From a checkpoint of a small transformer trained on Wikipedia.
Training: a variant of SOAP for these matrices, 4816 steps.
Each number is 500 + 50 x the weight over its row's rms, rounded and kept within 0 to 999. Layers, rows and columns count from 0. Numbers have three digits each. The size before them is the row's rms in percent of the matrix's.

# layer 2 MLP down (transposed), 512x128, rms 0.219, rows 224-249, columns 0-127
101:505526478402500545476482398490474521471560577358505532538481481507473490508508510550567532483517463498474500492518526525521412470444559561565441555506577531439506406555347398411554454584473471506495479424556474518431465430488504402466573464483490586493558487449453437487511502497469569505535480498511440465560442567490575460422489489442490517440508497626572466526556527467507442561517
088:541531445528537552613497445495450481476582519473498596429507505489447436513555458524437525551477423478490471547516518552520452509523413472564506444525475498467491475521510518524543456430438390535489620554628475545511417553559497419487473488452463537430660396489429555454512484474498478454468562490547429456519520550526476483392474468519459483500514544574520424497415591514442486518477
078:546452526431505520596527455520489525434518437398506553415458584502475546481463615452441510520510593548549439383515356416508506435439503549482467495571580467530547597494498483498546453441579488452480450513404477557531460432489432459507492488558453451487478480526555484468504449556524526460391551579452534533428460439445490529511514541566528521470449556438450528525474508491552467456545
097:537429499586568507610406604511510525536500500392433523520477490481480507579506487472471525519476557633500519449499478529526561420501585451501513488509542434540455497559420499444505479402364504443497540407482473487550523545505506528496457495444420408517455489555496393475530538454552473491526533580457452493541464481561511545572541547517504512517524630416510456383475499481520521529461
127:539459541526504457508563526537609491580474467567458394505521483492495485489428442518555553494506540410465479549462463462460610504487455528410495508562463514383490489505466442455519579570479445555477618465524505524614508398567617524465458475537586541465525570535538436425445536583510443412481430472520548519450538589474555538479433506494554538503519508455450524552453521503570507512495
105:488467552448538559490488405561518493538610533452510503474590470522500451449470462538455500466491476471526437532495525551492437504546604511525454552565474466565523464451559482482530494489556631533462508448564616531537548508502457458491504518539523468501442372469527456571549437480504501491510505593424476533487465581452456463531452381452531543514419435531517534428491434636445499429394
114:533496519441533517476513506421451428501484464557407506429536517484479480542531564539535376507506537430494527620467545516522442492540631460485488534454489448484485450534536513536424505539410438586598428536490453462566504564578393440476447493477420418481443455516535490501512514573467473544549527502500500460427471498536544460484513483442464488451443490469640606480542434544577575469475
107:533572464491532534465455475536537564511482508396448500499602521430520532511465524530540411479486584551559562442487521529424487447516587500512507494449457465465461409454439575485463448545470539488452483450530489467592411558431454488457520407502472590576508416597472435495449442394411504489516567590531530552572525485504589498510434497516473517556534407507470492461485489394500567468439
121:531540529500570457497491519518443563566431438501495600500559553545497512487513464485606520575466495522573487485512537595542466545494570473529474508518482568453578556515449493509482478498521454417593519503518545525385538543448486434535536595497538571524509498536441522526447349504431621432566554505453468512467452524449525569407448390521572432568512492453439460484528466436493550479559
087:454515494554595452509549583462566593565519501584554531497539464469469496577520438508492492482558500535538456501483457518475542489446572498431475441475479577547459479544399526571563488433459521506446540511520573473606439567465538428457466561490483404514538542608407575545524565369534439487468542578482404554582589510490450532518531500478511449404470475507460515516546538497523444526517
148:446464471550459552540502363478518422489522509484503496481533496553514534521461555475517554461560502587535468434499449439442428505476543385565471478527554564497404450521422416536484403462475463444532430525563444438508457611506471433468430484559477525591471502578556486578504488503472542544394502465464448598560503543486515515461495460545560519535494461569474485467560578568517505617445
095:599506483381499422552446515474443461562537451562507432540569461461522532464410515450460484476368501528581497461465483442481572524543549444466448457555539587416473503478446487497625439498562481533442484452495385530408537467431468550528587504522525496501436469543612534445518478495374494502434446546445484527523447478463518519516554425533520516541483520583500516525527523552485518514433
097:479537572434484485490463458506585474462444494525550484508497457477577464517547509578407527466544438389535551555395543494511467406497606491518469598536448489500587446481515472479555499510558543562579468439513500527434543482435514517385550517477521539466459478511443430500482415443436559406482497591551419561470589519461530544471433494473418529535519374552473517494474551519465575494472
107:405459516513566440612427542456487462415425498461511442519519546528552455529419552481474500590528535485512446502433516523496473459495564502556536551544396455526406443557501571413437522447581467524504440500472608439520467434419499467501572542513499508432460480458513477518564457470542547481519551461416513571527493485513600538545511489534443527507551366471552598441458461561549462468451
146:548467398539501561475468522510606411493533442548494556499455545500467528516442606414512537503440469490499497483510549636463433546436466451470485433513474563477534492491355586542475481497495517507568509555494560493415466524520523432440479503445531492478515443450528481534478466525566485559543454481404431521456542454612452585507447473383540446534476558488484513587496572425499474574551
098:498469536448556540537468459504458472560466465515423490564391516538414524522509486533469499444565424475498397510589541485559467456481582474555434498493447499497542482510429394489483535424518521495478419580432491508443524590506557472594478488433479434506515516489498570495463578571440472498590549408454372566563530498514528597492512473451370528505459476557485460471568432464434489475485
092:558500465412438528549539529496530503502497390393501532559494491510494449446501428580450489439459559457508569532475537565450465482547480352522524477470563467477463433441485555442581542431496492495464500541515455490513471556468441405538511519466463432453444491479445533455431461444538541586528559522415506564472480419478595563504402507499476515512480453512572559483460533602596389481456
092:490435458574468492526453580475483540541468441441467522483433509573483459450455547501422530444543555472441479454517504548496517451531461560446515528551489535522460565571474438498431457583447554464459531490520560550491509559499391542490448552463538529409351421545494522585492458544477476469413612577488477479494532494508456521523516397422608443481545589472497433553500522538476558387502
080:569544525625481469505475497464503463506439525520573448417600556438531434502516468574495529531570540502549631542513549501550512527422512451479516596551463482474483444547511536456445480523497439506517501383502468484505413488484485460476570523540468526570477548457533565527505437545438519536563577518490478499554480449550512552502494622514451437553372524605415518509509581605513533432470
098:479442470517434499556565430550563538583530530554498602469520499505501464448465564479602543450608479419501464497492457552413418524392531571522513407536544401500502499537513545397513501452413518529553514417450510474580529472499555443492589488534461454558463495454530543612454467529539417594514501599553479456436415485501439509566470494410511449495516475512464523478474531482465493494529
115:561549497530492571490494553527534458483502592424491498466526494478514436496588581516476413534469468531451463540500517531537438400526446529445595523525499500486416457434528454625498526497527465450505466537523518554481457518440526460547479451504470512531498370461457542477431539531475556552469533480408418517507522483646556587484522509500406527545578478489555550513380517513649546528547
093:494418503567541532405437497529514490491410432366461574572618501447490480543507587561515437549478575450504475491523520556599543583572470528523510550485486479460606487548512526587569555462529543446498438448501524563440499489428477471465441480379517543508490487558526422542436477493527502427500480512416520548488513450460475474530630484474466515540495608470410471499524499514531462497547
110:569514499530519493522552464509585549476467488382509505542476496510476500494534517531608424498497477557439485460431468509461433450420399498540504500583518573486470453515461561522534498515515542525509536483573519480389502480495468458424494524452482413521509511516455463507579469671542534545519443592540561489476499535460487458640407628534496563524563532449490482383531485462525558428535
105:481562445489544587458532512483587459472538552560559458486498445438498527478481548557559402425460543576542427468475497553520578489456393599541530536447405478505512469538436421540522478484446495487456588584537496459487544553563511532493405531479487539470527572430492507487452528562604504553467544556553558539479580440487446562563565469508610543472409582525484522519538521539518482584524
085:503476532477451497565371408527497484501499450503601512598563527496528521513428524521471530477462598613551452463485472556475471533554479513523535468508441554523448429469577433543558450498509393543460447507579519533450442462527438546638484473513576510516505465558532476467421557518568512476481501432430456587526380515477446395540573583454509469535504563451549448480490481488456518508488
113:430541536513491459457479466533486520479615632482481421496458533550485543502531472473523441515437520552523497452588586450513459416514533522485544545515542439606544553497465507541507499471463613402540551526486468506462495583442397485483457436473436489490502543528524484588490559501531517555550538535500521635566449539402480512554535563400539620544511485465559455522505556577463522476568
# layer 2 MLP up, 512x128, rms 0.27, rows 225-249, columns 0-127
083:492548511455594494499513422459533460497624529422579477482505469492525513528475476426488525538535403426455433526583534383522606537533471540580442475582436449509530512498466576493554506544455472359491484472438502407485525557519524519485494545468421519529472488482474507509387494504562497536556478467567519514433572548520388564435579554434417521522517494517480500501442452537457438427537
103:567542554419512531530567440595484436504437534553493562486466582412480473504506520508415552482423555473463496527486489458531500451458464539531532547457427461549590463507488517555551628498531527532481502479464491537527478561587515447544464494473376449479553420445513601539583488498450485438503478510535374469557527529539555517464557475583443553460611514465494494480477477502604590462420
100:584482476474473526563476518451447515601573507469462579534404565481486598502551397463526518451532450577495562517498496537553534400443486533458506494517501510424445506583448484449459528543537340542541555454482491437528497494480458521470523485427573488446592477371552474576511540550555472429604472535488517559537483484551518454463541444488456473478504543420403480517560563539468491453478
120:520486532561548456510431460510474539527456429443548530518627531487504517428582503503451469476454510495421577542496564565517488468494506423441485470463522531583497583463453573505568484559419488427471441527494502511498497530558495434589475503559473551573545426443417437555562530543558550535494425642476480438562453572487464467561502420433521572586493608524510501538531514511586474549522
105:592535491500560539536441438462529493480509448519566485439468418438432543503441542502531541561515508455495421494523462500471481405435502484430483581574520452519403485581493543575537476539639486530487482553463419518387574501543534438540435515566388475465461496527491464537413531529369381564505501503486568452451433533499522473450504528485387503542522527488546465519511483461498548431496
101:467527455468445389446494502571528470476497596567536457496537472505484505575457456570534601580460560466520340442458527495498480535461499519500460493506551429494555488580574543473502635489519584471469483417524602501493540495451529555500433556578492462516474555512488423452516490388511504459518541502492417547548484542514551524509409490619460578520495557516550492469570506558492472564556
112:526468508472488520496466501501478545568647530641552530543514454607424478520569573519515436485522532528596505512513517503525482566567614453419456516469586470521471488517543582524449553478465485494505483484531587563473528538455478427449479503438509418491535489411545476622457472419626422404443491470546497456468492509548447514542497413543475505467524547440512563518525469498564461471473
118:490605578433516546545512484522555544561473544514516545575596444448552496558565456474519466531527417537607541506570551542553501568470579395459499581481371573576529571491497521430487494453439500540525502512496470465495603647459547455448552484517499556538511486471431522513462537561552506508553499463430444446550475457573539513491455500443538474571553429430523476482548514484516559551495
088:542501480494591422583485549487628499504468576505389522532481516521440487515402609488494540582473393404448492452433559577542547527500557469488491462422535516441508482536496545622478576522519496590446464493407545514515475492458456559511540544450579463565429494485594465488505400461501476521485432492481515510525507482467487422548524537547399484442523440452555464452473469478454550481548
173:478631492543402502518513564518587480531517564627523516403383497525505513527495463482518509566484491561547605423545521417430514505477502381501498515519494460481373457485449454441504539423503480497474561437495569398561438468549489477463600399575536547510581444517435547473536514516470534497474557514420548533532465485422500539456441518520531568489515459537532469509473508563521476496456
088:505546550539570498460505408540510561491504435467412566545610506540560505548479480576479477492561527530511483572439516552500457529490532567504506459472504452564530446581483529488463595573540570400445451491510401588404522439435558476528405459468452506489558504491471447501397569463491466523521474382512510526522452472529507524497498558464373483409441372529485518464548469458531518550505
092:497458540557470499475487615561415470497451582533432454489426503562391554507477425448520454495586526487525472489451473483539492562543504521471445419519496508561513403492619484435393542512410461468452451495618489539476570409494569510473498512470474558556651559459542446458426573502480489519473475498429546445466511429484465482445586501457517414446531474463556463505483516488512495513465
100:591398508530416488523524497484538529378510541609507458530491506520547563508512502576572453508552466530468550539568503500489444615496458503408427454492513502526480451464449511530471604526553524535611487488456477457626537488516488434548547499498521540515583521613448441510574532503542428472493474443475437515499472591476413468511465487485550442446423566526514486482380565487445435522459
150:555406510522554483385412470478478467519457484528477523516429534580530463485482527446450404462398451433501540483488490547525477542445429496462475493548532494472486463557526534556506465560397455502453534423432604533465599494531551457553557515555481506502516478463459486617558527579566527585465435569509556494443503543424521444464416500495599537455452610553530558547548456533547469556506
088:528490473532558415478530585522483483538463422513526545587520448474604545553519486441535454364489451467516509518502523495403433535546444465585486544445539457448507508473458473537591475452549485575521567471445566574578451562473523494493363461389537555550475420498474530390554517497487436490427434522573504492526565456532553516485487462526542532501438471569557464500556482482440414548513
107:537436538491488425491465502444500544475620599501489566564498512511438487516579470455489516417559481520507510544389487528468594455416457382504478546464468471477509492538415545556485446529473465457451491510501497456500509497520573517465460472420568473487499492496536496471441491421493500434535602443527574614551560463542521491451515550543472481531496538394434539577518500487605642387504
096:495445519479413490433524514513460605554520562474495543493549407453492487490615523508508553416552504533468594469586477489414506493470496481435522478520441534556433515583456502454474483581527589489499523425524479546483512499452436524601450489433530557443500423447570537590445525476636478457440589542503498500525453474538524469476524451412484431522532449481482472548478583538556619428464
085:531469546564408561528421544479643541449459492634515492466449488572514512553522456526434448519509397526516460545540518569504522539562546455587556473533545532427570458541431503515530528500568535495466584428586554473498488491507538507491419528511577578494517552434516471542530538448472444437446492480591574439481522505479553476577524486502572551433626433505540542502559442441533488489520
095:521500559505442484456537483505483460498583492516413538486537520539535521562476388446477407510437552481533415520485480486502471528562421534467494527452407580471564471518513523579544568492494548485511425394517481557518474517587590459430497434395595584469534464573439443471569617511465576456487486521542497505594462489504504447524481448551432524479538454426508473440535555479603532566439
100:503451496560450476557381432486459485500413457655515374504461469493433461517539511486485541570483482403465527517510484505483526521537491584435531570557551471455439497504476519571498582554498520538509436506465458492488491417539603531457461583502580562515524500521405499405423525443465451606487510524505442606460508571494586520471544544545448497576498515505508418463543433492470493565488
091:533468469569567479443558488495489446414504509536444466562542492527495499546579557489489586455551562548458484542426554614471537528481512469465465528497524550574516502501373475478454561448536530468475508525457564490489495502542547471404529358554511426563531532407538488457580507483458508542492476540520617484477490565426514475460414458393556436550479460571487475615604460549463484512526
100:460406494524479458540501481513376526535486547542402426498505449427439463512625497552541561526478482579484642488533539584508454559473451551461500518435526455440573499533546485531511488478520473502574468422516532596444498552495551528572517501609551425499549527516491506560577533474539507555514426550514449510553563532570484501504531457481509503465455403437480386493529539481486368488551
105:557592527471462615446426517480464515475500548516532440484414480394483494421564522569539484542463468500604529540481450526479612469438432506568445451547553532501468438528523483509508501546492545523520589539515577546408496458488494484547461606464460475500405444507497564429439551441514487493480503549489460511451529576542485543518511481519499465506499403563502371600598607441485478544517
103:468432491436483536425425507540449440588458487549521541626503501466477447535425513451411456524395469593476450516521481452436526582501504447497489484607456500539441535490520471641486498447510471488455505461523504452554503554572486484532502421546483477632459555498405562455485552513682524534434527485434474480551477491509504481534490537445516462515500431422528519497481587462473531511499
091:493605486505438573465601523543465523476505456620424479463379529423509512488581377568520447496448610538569579472531429495467539461529482500615497499499544517409468445507447450430489500537563568539470452478540504412533446536502535534566517534537586538487492471522470530414532480504545540494510428516407534443464466462493457480433531469570537476506496555448518511547489366489532517477482